Part of a small language model's weights: MLP 320 squared leaky ReLU.
Each number is 128 + 24 x the weight over its row's rms, rounded and kept within 0 to 255. Layers, rows and columns count from 0. Numbers have three digits each. The size before them is the row's rms in percent of the matrix's.

# layer 2 MLP down (transposed), 320x96, rms 0.0468, rows 266-319, columns 0-95
103:124099127152104135162129142128132111167166128132117140116172093170131102118081098143128140138137121115132070156137099129153106155113151132120144123148101138099150170179125106146112143142117187169132100109118146115128164165136139106117151121155123176143133171151120098139154111135123105075
095:134096181156129116089153135142141170094125141187126156131158133137127148162109123114122137137077144166119108146161090074151108137144138099111091131124126146124145133153113114157129117180118145125137119169144159147138160145107087134170131119133126108149127095182166121139113092132132132115
110:148176119136122127130155096133158121096136142130144104119112104133115107122099139134129125128158087144086119147124106153112125113146117109144125140084114119093115107125114124158139124177114172110132106148138129106150177148077190142145169107122106150148168106159118101091081152101082155119
112:135146145140103131137113092111149129106116119098145124091154131147107133139111113145120115136117102133147135118146164146172074162112156138100187091140102155087139095133129144130174148149127068130097126117121107082069135175108158121111151139116114156137130148132118144161133082130106103141
098:109143129124110122126129121164153098137105127146112129135091094121144122157128085103079113094116127163181124160100102121119095162140132090149136125123126091105095134143166165122189123121116163143085112155130084130139118104108078097137122114131154117173110127148104127149142141162158103115
100:088137151122126085190116145157131156099165152112144095093144083140108147121147114115130136073151157148115100130159125130168124104119139121144152148118127160124132153136169127145149130138136080161142119099119129117112062120156085095107106132122139079118122110150116153105141107135108142098
099:184085102122144131096102130154096143123146112154115092140131171152089163162168133146183162105135127136131131168087117149142125107128167120132087130123159161092109123157103149129122119095067099160148093156129136120141132125118115131140166118150149159094118137128131106111134140148119114125
096:111116132119136149103104102143148140090119116087135137147146133114086108102101169078133137095101134145114141163114109092069139119148112134133110134098142117106075127129154106142070091124126098077121131094151137132082091102139095163101138122110120130100114145117154107112110161121119107108
103:133132150163108106125091115165186105178156103119181090151095093137130131135144130114119122140124097136120110129169148104162134112106133107112149162091083125104128125114116144096115143142119147151140102128139108094142144137085106131158132123164123164104141150104151157149161081138089111154
092:136155116145095135113097127148108083169098103085104101144114174144097159165131098121113169140142135090089116140132110103135126134125145122089152146088148159105168131145113145157140112118096145149128137139152127146120122090079131154077140129110113057134101107113137121158132131142132120109
102:157126114115162136159116126155136133119122130108138179118162122101113086120136143100099163112110149164102123115106125104089128066135107077143112113154136163107115134126150088121121132098127133132120134102120098116130064099144118123190093110077133117135159135103132133115121154151126078108
099:091126097129123113110125137158146132139127159128081124145070177097154129096086167126133122135117075174136124057148142097137142105109132138117124139137090132102119145131152121115116153108110101104131134059118103091150107091112119112106158149142122123164106151136126153143135110123123120102
102:160107152142140135110151123131169141161122170140130151095071123097160159150137134109152123147113129158098121094116108122093103097141092128116091136127158138129104144132162124131140137141158121117137149139129111137133120130071179137123139167122117046137145117127098148134133134072135082110
093:101141113143080097181120103116141153131150138139140124100169101121099100120139107170107099093139133170125109111138146101131127136141106127122150085111108123090125133132124131102118172136168136140139135152169140117079131131090120095126118127108111057117103133142091128147184134145103090143
098:131178153156140112181120071153165132127169116160114095104149079159105137162122140129167089104109130137116118109160147155127096119140122106098142135123122115129133176134090138161121106142126147156115102089110144154104110109102105127114107133121113126125123124128092140154130060149133096111
103:160141109115144112103139155136127155039151142107128152108147126126110154098152114121127107127105117148138133123136102130100145074138083133109153135121122154127126092105083118123113149118124115129127146108113128165142094147141172092174110104140116192088132168133106100130089165137124119121
100:117127133091135110189149106132161128099133162132129119113115134084173182140120102174114127099158140125114142128126118143125119163134108141096176100105127124158139129088158114156143130124186120143123134150119163112099136151104133101091139142125135070145130090149140100161146087133109131106
105:135109149175132085131138157150087125111115152119143125112168102102149145147086135126136116122128147108114123132118159170156137198154148117115143140100126088127129144081132139135156132134121105116146135071143077147148116139173082103094157151138093122147143153085128153145134133109122158136
096:072153126147148086128129136122133145112151101176091083128121118106128120155174108130116098155120095147116095125114148112129131166102126167122101122111073113104116118119116168112156168098133150134137137119049110110099112103138121090139122131102143120104133108114139156114148129106155140166
104:121171145122095143138163122164169092144170123178122157137125146131132136101097138125107154124114117113136095091147152102132106134104103183090150150117151182089114124181176096172107114130130144134118102115135152142124102102089127105143144091141141092130121143122149124153125110140145129141
107:106151136110108087104101116136145116093136154123142141173158095120145150132121157132115122123125132107135151125126138131122143109162142119139101146144133163147149109118058104131120111079144151110127109138147137119116117144137169152181143119146092135119178097190107095058148123096098110136
098:176130119132137135111139122122179149096153151158109126121076142127071119115133138125162111156134137157120158143119142109171169127137099141106155124154135132138119115132124085109127164103089150171131142154171115155151129181137106119110152136128114186160164132152129107101126081140147127114
107:146088100118134104148163129150121130158134147120108182091123150172111172177156147106090152083162121158120126115158130140117160102109106080145111146114144105105098120120105150120093130099119133131148091139110144138149118141146131117166122089141106149121151098165100133118148127101115100081
098:154112151112116094106110139090092197140132123101155135118120161122136096124127165104160141112116098162114133141114094131143163152124095085136094119113167153119103105149100146144164080108097128097135139112112098161115132090131158127132119134104159112135116145132158101134090110147168134087
103:129081119153125135138094174142090163120125109092143162137109116130144140128142111115142146153123135138139101160177096116164202197131131109131169105096135140142107147113141124132134111122145150137111158155160187106099107112145139127137109134116130149122124121127146129113095160069115134120
126:142142105147150172132129120139125097118125089101154147141128134137130104144118149147125143172119107118121103157121124095178142156136144161121095093139100160142165128137114144130121120144135137113125184096114163117076165177167141153135079141144110198105119112095159141128126118138145160145
087:129125163133097131105110102131114099148123143138157151124158112131123140165132139093138130127102146126155154121135111075091141121116140156124115128148149146123145134131124152136176150143150154165147139111121144138188128119121134138143124118153157026155123152180134163140106118139121163070
097:135119155153165085149124135126098168152134148159161138153129123088112114080135109173161091150151134128172131106105130141092121134123096116142166155126115109120144109111137125109122086104091103124092115101158190117155103159157103157136120094129152119134113188129121107120125150136113143139
097:135111169152102121138132159114130141165142115172169133176131128175105127167109157095153146139110060117154101117131109104132096127127129119134140145129136151096114153145136147131142134150111148131142110124087090139128167089119101117163139150120127092166135144147106151167164088160113161104
103:134145106130087125110132117120166123144121157170126122103151142153146129161093080128176122203132106147147119136116131125138075140111134110122168098109109105107106150125117129096128105175101155131165123106149089105119097130143130136153117102125137125119176120137096145120141157168180104116
101:131161139169128112155158131167156102144129182113137092116157121136127131122152094120120114161115052141142123104147147130123103121122134134128120104151085102104134116155110146108123177144139163167153105108131133139118150134084121121170170106137109106153091168160113135115161132093161150116
108:100091104070146135128115153102158140127133118149111086151159149076145150097147102134125138129123124135090141158078101133165173139119132083146128095139131123135107120139084099153122129130158095181126099108129115101096112148159151153117114104141128175117147149142109102128153157155107137115
104:111113112080125145162121136116118087152131110151146155145115125143140167107149116114176120124147124129149105096108115129170123136120120105154103148105140118171123167116135130163048090101119129072112133083126135145100109111115135104153155135178136149133129135134142126140118153177153156089
096:155142146123089116155148193114116132099158132092136103100138133124125147136091135076112086108129135129119174139127125162153138094146107093182110143085155176124073145126164140133132162163117094125153129139118138164161117104121138115155144144132147131111123132106186135119136124143135137139
105:099130109130098174162107109155114132095094130124165122121111098135126116109091129123133159122138144140117133183123144112144141159144111165135158089128077157127123085163173104112151085169145086118166155121156122113098140116157134097133120141155131159126127144145144143128124100128118115062
102:107134099147119086151143145140141139113142099147136141086109136096137104109123119135129165138135149124128135096104156139091119113139101073127110102139122169175157147176106120106141158157129088107092098084167106124092116131137163145159082093099145118131123093139098122106114134103152164115
096:107148137169091110135104141101122146112139108090155140125121144138129152142195104128102078114091119114137102146115150115115135162136115114118148148118132116085124146134138153137195110171099170162153128149156072111111089099117124127119144145113139107155131168130135118137102138113143108179
098:108152135137102125117128131140139103119101151139106117149124116147124136108147103148106145135101082137176117126112153111118082139105089092113120130108107137090164112081114125158159145114128136166096116116098099143153095083110125091156187120138114120146131146163100154148140146097072129079
097:111167141108121103155100132125146126119148147142153137116156141124117122126148101163096123177091097146131125077153135123142089157083107129084151147133079132087133128154138098118166141122148136115138118091138149102139119153105129119134181130168089119150080124083139138147178139148141142106
103:153166117144094148111118099140154125137098119107108127180150121108114135086139109125090107140122135118134154118103167127106096115101116151164146142123087081108151139102115144097120159126120128188143112169126106140164141138106115143168167148152195139154089142120110128158129126152103111140
095:112121118090109151143149092125136140107119141141147139097120095126077083108104121131110139105107146153090102164104129136143175113109098110128125111086116127124097137165125124123125136139101169138097175177120147137113133118131153109131130096095121090178142112128084078146174146116106160142
100:121151128121127117147114125127127177093107156117155153088162134094139124144108103088164146146107142154106140123115120143142118138153132126167123124127186147131165136126101143148166098135122098108147090117164136130143156163181143090145154069139113156097148091137152107095112114087123155120
101:128120097163096111093123097140123136138181122120137103120129113159129098126185066141102074121130118121126173107144116142153104140167127127106132138119090101106153154089156142149123144143117136142075103140102148157150144139130135120138153094112119141123106119126117156154193159115111150155
095:107127106138179125114103144140152165152092143169132138132107147115138153146160127145122145126138131138121156163173102146162116136153072160100139120148139091111058184101115124112129128057125131151130087111131140153124147154153139094139108085108130124110112117124111103121113124132149116106
103:111111131141093119099088099119115113135129096118118143141118098134169174148150128170119109154116166132164141131130114087152117124102176159118104126130098120138144120123160108112139122200137147159183115099095086078139121136189098121128122153118124124136123166114134126114123129156158111127
100:128134103128119153137193168121134112080096128156162114152148079131129116085130108145132112120147134108107131083178114126102147122105152107146131167157118120132121111154161080155137135125133125081122124150140096141189124130142121117116125114155139116119153073149086154130115158108163112132
107:169128142084130123112076130118081117164117136095164131154129130105171154145109131122098102152159113141082100162113154132127135160175112143107144149159141145103093117072132101149138149123126127165116129147132109172132103140111117159151100122127082125166146159131111166144109161124122130132
095:108091139110113125115102114162141123117100116134147119161150118121131129125161130149089138110128102126136148115118137195080144096141165119122111132169151186107110142081119095105097092128144090118169112132126105118165140122155112087148131130137144062109118141142091109141096104119152103133
094:138120127117181089161138107087107178104141122093110125095150140120172141151155148114156133122099103157116153130110143154119150137122125056131073109130130180129128128143096144171149080121128117108156181135137136143120142149095122083097133113111117091125138122162115127135132136121122121128
100:155125124130177165090099113166140098092146121127115122158121129099124152109156097100130117131157138097123141135143130104155120108171100115113128144119135097111124104130165145097105109118105113173123132141115091121140078124141153135133114156130194095116139154134125110119171187079093149142
099:140110123088111139120112140182152165156126144142136151117097138135065103102135129163142132138149140113141118088111149120121132106118107135136187145163111140133093123054134122161101140115133132150107142106158137123078128139123089100154095160148130127126138181164124143109151136162117125097
093:094130100160136120142132148174145133153134167099107128151096115118087139142130147123093118098123116104147133099128095128098083119155136124068154096116074121119106123139126085096136139122175130184158081135160122107122156145135110108110164145173126100149151124108112115157132130109106134131
105:107149121159129136109092121146106170149157109133135140098127106094102092163155120157093140150112152096108094119138078127104118047117127121181134136119178132138130109096125146134127119119107140110122162156139136117102140122121141102156153127138095113154123159169150152075155123163138129131
093:157130153146115128129138107170139126091160163112107111153124162128123156164130123098121142152117122111161116111146143160121150105085150068114169137130109089095116156126158114128110152113161150161126075116109134088074116114079147144163117118149115086130125125156139156131138153104120103151
# layer 2 MLP up, 320x96, rms 0.166, rows 267-319, columns 0-95
098:137138137127126120068136129135143118141101151146185171100117105152119098088132137100106124130117164142121114115141115103176102151129138132120094107107101128119120127153129096086143136153101140136164122152095124134139156137111107153123144139086099122152104126164134116062161068106114140080
105:165122123150122159143140112115127096165107137119057094148155129097120082115138156140128091092146129127139111135131076167093121148149110128105103189145149127116123135131085116118116112138110135129157123117119116124092154158083170149154118106150141168156126106139144138108093092111127149096
105:110130130117156149094142151111173115136092106098129129119168134126124121107076090133117114128135105128157156127137131172129125155110163133139137087107119102160128093076157134177174135142135109132088146141097156096082139096075118093127144118129123128115109155108167112139126111161100143150
100:117087123133126080108127120134110114130140158173114080143149119104133122131191131143160193133099130103147146103142145147147143110168068166115107122132140102123138145124090139137107144121155126140130195125130118150135121132161152125092095114131140139108121098098144142152103127150078104131
100:103162153126170111127101155126181130127140136126140144102102098129146119101137133096144151103168128095128130167167116154163122110130122152112158099126123157119168145171175100142104101166125075154125149125114147129152111139133135077085094113163152120106094133141131132121144088138131162103
108:150132095091167123104078100156125121113195128130154126135134136098121149134109139118157128107135160147161124183136114159150132063129129166144133157133170157125100149145132151113128138107116116151114114189091111124142085135110095105134103168157134134128142127099134159126114138152104112125
100:124102099122120130100107103105102125100138136181109097121146106163101132162114072142127121137107116082128110106131139149132133135145110099109116122175137139152141161156107155111176155127153140145122130176150146130126163165120149133153120134147184146089165170137117135135114096097184117120
094:140143122120139156143153133112136124148170129113123127181114142152145102084098143106130128116170127127107188098156150079122106138147128103142138098164117089121104113103119077103140160118098180163120160165133132118132134163119101085108138099122112129162131098099124104138118127179121124114
087:168115117154147099103100115146141133086162110128128122105162132080121106150117123108143140185100118148139143170143126137173155098149132131109119158169155151141118154121154107129140071143102130094061109166154115108138127147146105110131122124127093083110124147123156134129139137149116171157
110:128152101120152156150102107170159100136103118100123132135154119120130101104147171104102155086114106156140090098111133109086170086138100123167105154129107147137112113155115120105115110144123127166107135110111172139144126126117134140164073140130121175140130123108110128079113161182108130102
103:151100154133139162134123124154110118134155150097136129124106149132153135102161146164077138117107154117121163129118124174155130112110125181171101137170115154123114115083114158126108167098134137157149113131118141110107112126135152108130121133084073087094164127160138126109099111092177145104
110:166165080127129134094112159098143165170096137134146148098108094125142125121139100136118124101100120071123119121172146143136084140125170107101138130110119133113116138134163102115171137128137151099149110131128117143126083145123106150157097167153123167160145121112130109137113132064131084106
095:151151115095098142117117128150140119144130178161112125133158077126128085143116168145141117143075169113128131123145136132104130105114073151131139153130098128141180140181122160114145133106085116127163119163137148149113158121124094146110108079101117141100092142129097118111142127151122108174
099:097114115101121146115146196141068144117130148101138130147118145178153116117115155133082157147107112162116094119119145144117127118089147107150135101091123155108111063122125100103101145138093153155135144131122102147132105161166150126131137135090184123131145115163162117123107134128102117128
105:145123097101153121135143151059125145109114098107115171145137102133118119098135120122107122121117102117143176119089100106086121101103129135118130136079098114119122131136082117122124107099136132153154132114132099169137080161116154088137116147119134191120098084139118094131081163142116113127
101:087133099112131144190156110141113116092177144122159104102161131154095161134140112132163164137152093098126097104161105144121167128161126111083108125102129189139126165132157131135108134118173113145112155154122132130098130106125143128128140110143183126156101107120131127134133105150140104163
101:141138127107120144120110175124144108086127117162139158147090160125136126128170145136138117111109137189154141161130113089085143044135100136133098141126150153099152116114104144146136132111141139147124133160130200102093159165095138133147113159125135106131141141108138119122120125163160109131
097:090100130106143092127135133127135146140137142079150103123108109124136128113120099133130175160102108085105118128124132129123104103143147112053093133142128108118180174175119111143086075133124132158151110114107158127143131143134145141106101121182121146090154129130128122155143088109092157143
094:141152079133091136174134118148132137135118149144144175166152164117125118101093089117145103116129117105138120117159147143122143141093163168151108089140141165115129139110148114144119131149110117120096094107187153133150085105133143122116159152099164172134118171153117083114099094138120127118
093:157068122134164169142158136108091129131100103168128083113115167127099106124122139127129196111118131119129137151151119149100078086122120146117149143125166108112145137141155163130109127142106136147135126128117088155126139125152144127108134117133158103103087165096146158177102120134176148133
103:136098085095143127106090123135170123123177129149142124175105172139136109130139098132139117122135142143145139172144107126135149132138070124121147089140173164120096122114128066149131081096118131134139115131137144140091119142156110123087134135129139184104154157145088152138133124158132104158
107:112116103132129142174159086127131085157132165121137160094163117151130135128117129139122121102149130148137128110132111104138163123132113155118128160088142103069114139124062103088143155101135114137134082121116127132142133130121153123154072174129091148156126086137160110128131108168151158092
087:116169120127085118177174119149148064137138114136114128105086119141124127162133095134113162113132119096130107104130131143101138127137112130116160141170098133141151148105179133143130176101184151166124136117161137099111149118171082130102157118124081104124131137129092120135162142131109133122
109:145122141073139165170124098166114118134104095143129108078114127128167142152129120141114131140122118135138158136180091086133144127138137125163158101122143109154125132077131117134101152126088125106135181158190092105124105124132155179127105128140147138072119136112112129129137146091125125128
061:142151164124106103120131141145114139152134183138104138124169164115130152128123111115142119125114146121088156186126095158131135109142139116136121183126151104082106123144119137141144114128096100170095130159156098183135102074098126138116170144149132104121141118123171096162151133148101097118
100:127141102121122075142144124150143105104171100143102124116116080140060130140163129164131113101148143107095094163116142132143080134117133146140144124100092133155104108161110119156100111126139097137090110137119127131100133160120133142156165111141166167162106132088133119119147093104168109157
107:128134115145195127147123148121120146173162120137155121153109113144116136156137142147110089138142133121174134124142100154083133143141098164094128144115176153114130146120082103085142070117128159155130108079149151123129135165156128123111162095088123094133146151125141104107138126133113174120
095:126106141106140092092116140119119152155109115098107141079114154131146127130181133143104169108120140138121133092143113122139161145149082130104159163118062114145128096102106102135104155142171120152155175104071147136110138147141102093113138096127136137094139109161148143129132112111110164146
096:141118107101133144171148086125055144107108126141130109149135152119143157129125154121139149101169160139133121138116126150117126104114103132119088157094115105154090128133121091128147146088074099137100133165079149097165148135110154127130162149130130120108108167134151139141092068121136146112
101:138109136131132129110132143124127138126111139119165125106092124118125131112112128140156129097077142126140154122102119106137106107165110146133113148092145141152152127145134172110190145098106137192139205095093131112147126149122121104103087099162082122115094135159123114144176134102123148166
111:093152138143141127122123138080102147110135125137156085089150117065084128104106111139142142117156121134147133126126131119159152141120139101116116179126159129127185157122142078095083167143171115093110119136118168130152127166126079122132141132163131128113151158162104120140125124105152121153
110:158106161128146102153152146113129089128111144147116135161082138177118128140105101174166112160112085135151123116149121137112092106126103135149156142126141064165137134120164151121102101138116130071138107095112140117117122127117108124153102132162126170113134126136144140169076122106160133166
096:165119141113138119069164109142097149119103123140119111126138095142131087166151100137134159120128145124105138140105117123114129149112153137090110120116101126130185114082110108129114097110128145084093175139166137129125149148155098129103125087148057157112143150123104106146113114119156112081
110:108132103176150134134156152088110130147157162102117139106092140145151140138106128116124111172089166106144117098177116111127115093142148078147100170129126124150166138100152140123105143144105150094120097104133136085146101104142141133125118097105101088121145111093141160143139141150104097174
110:107154103096081115130162164102130131137128110148156156147101139133167095088151146128115120151154126114154151162134119151103139061150149086132132191126124140122097152164130126115149142163121113090146111113127096114073100099134141097133128116134118102087097093126106140117145158134137142125
097:124136153134162124149113120112133112113138169138129134123128140103171106121156146141132096110114123116148092104150123110157168133142092191090138135134138112074101130107099140135134121155151131165152121173183106118124116131129151131085140170165138151099163149136152154126143129119134090196
101:078149135139124179178114120126096123105166077138101114124113163159114101100124133173113075125147171127101152125128128129120151167094149133116103096156145120083120128149116163139078128088141100101147117125096120147107137138141140131102117150127118124111126150155111142131119128133135066105
096:127130152118151153136137149104161112140095152112065110112076141134136141118152130173096090146080130153149096128171133111157170133141107111099121138105134195088152133136097097094118136118146125137135149129145112110115118172123102131136124117141146157097104120121127133100144139120080177131
100:138133136148124150103142095148135140073147131160163124080099135127142150150111091115153127115112105137146143129087121161108142118134143106111127144104154142176135115094143132087154111145131122090096089082140160122099171095158134179143136125140112119130152153167168160094088144110130112139
105:125185106120119142165126112146097144190110111093128100145148152086155132154110106121132100126112111167170156112137139098098112140111152170132110153133120105133146133145078121160107179139139132137142157135128112147085141088116088124127131155113117116136133131110131113157130139111185167093
096:119138140141102121171143113122145098157117073174136114123144129147079117141128145171108159117128090107126150131142124124107142127093160144096110165126067121088127125147124119072121137145162105108091142154105123130151104101102124132125162141137177131107107164113130166166138141135156114164
096:106112083112180091114114101116086121126122138137145103133127126141133126135145144107143127120094138193165147137172140161117133107145132132150154104126102088114160146113138158160143186138143124115131137089133145136142151110151196143166129136107135099138132098079119084118124122113130172136
100:119124132097192094132150174102122125162142125104110141103131116147147132117140131123152137115130148116139159155176116140142164107158096111126117167107157151092137175117104170055129149103111103124136106082135116162115077134137158118165117123134152118151111133122128111136078138122103123117
092:163120107104157108150157122118134120097120172143149083122148147119091132138105140138150143076135128123105090129128088153113131147131081178135168135129125151114130106133090093140149121076126074105077143180127151160105135133115148117150157092153120105133131117133147147139138118090122113154
097:072147151136082139127131165173076099122114143156131163142104103159112151109145128155131124146106133125082128144155090145134148133132104088137112139155125159139141155116161142139117134132144142079122146159113151090128119118160143103118122160166159105092097102121129118125073158157146155147
102:123126146094137169132125110138076151166075093139159115123094103110084131125113120101114113112122114124118115108107096161105150132124153129100155131128125126094120131067125113133127150199137114128154124130161134116160133142104118098106116130138094181104143066158114159114108122101126152117
092:142129118125142109090139127162136135120137091103125104102123073154142119080160098135112130117110113186131144091129118127133065113127128132148132136154130155099142122123124139102091070118104116140108106134132122108106174164088106110167164140158122090089129136134094111104146139147143090161
090:125172140106086164102148140155136109131157134112106124114100121096127143134091117179136111126118130137155120163137141136126089105126167140147179178132121096170118148109161133089122153138142119159073062107102115120098104137134111135089126175132126112137104129121110124129145107136147144085
105:163130130143142150095156103103109125110163133159138129142135134080084130076153145166129137139159120110143128164138119174135092126123101083143103155096127111144150082092162186110121106120149147146158121114120137091156117124138113109140114121095155103112109144142158130112134162164107169144
110:136121171117151148126122125121151113143119099121137158116106076061094087129128121098109131126158156102116139113149122087151104127133095122124089129098149129132130111083119137097125109153100129157136131073141138104123153133129132178143133093112114109117145159185167137154173148130134096165
090:148111119118082129149094184142118118131181147141120133154097147091139143119135127112128116128110120148141116111123103122145145130131153132150128145149152136145110150111105185090101122132090145129158144093078125073177158126133138121125125096125097116104151100090153090083104120092088107120
106:110179105125125124138124114168148125147147127161079111122094109124113076131144148099075140146145126096119097127137102131134134103147133132175123107120149142147111098072132158114140103126084118090098156119131136113106119108124147132142140138131073153145141152132153119068144091146173160145
100:154112126114134125123093133111106111098098076159121142136172057102115141140095146140090120117131160136130087103154135133122081141095138088111061148129128155125154133170143147145129092095099123140141133123138099131144143121109118129110085122138112142101116168153111140120121108184131139110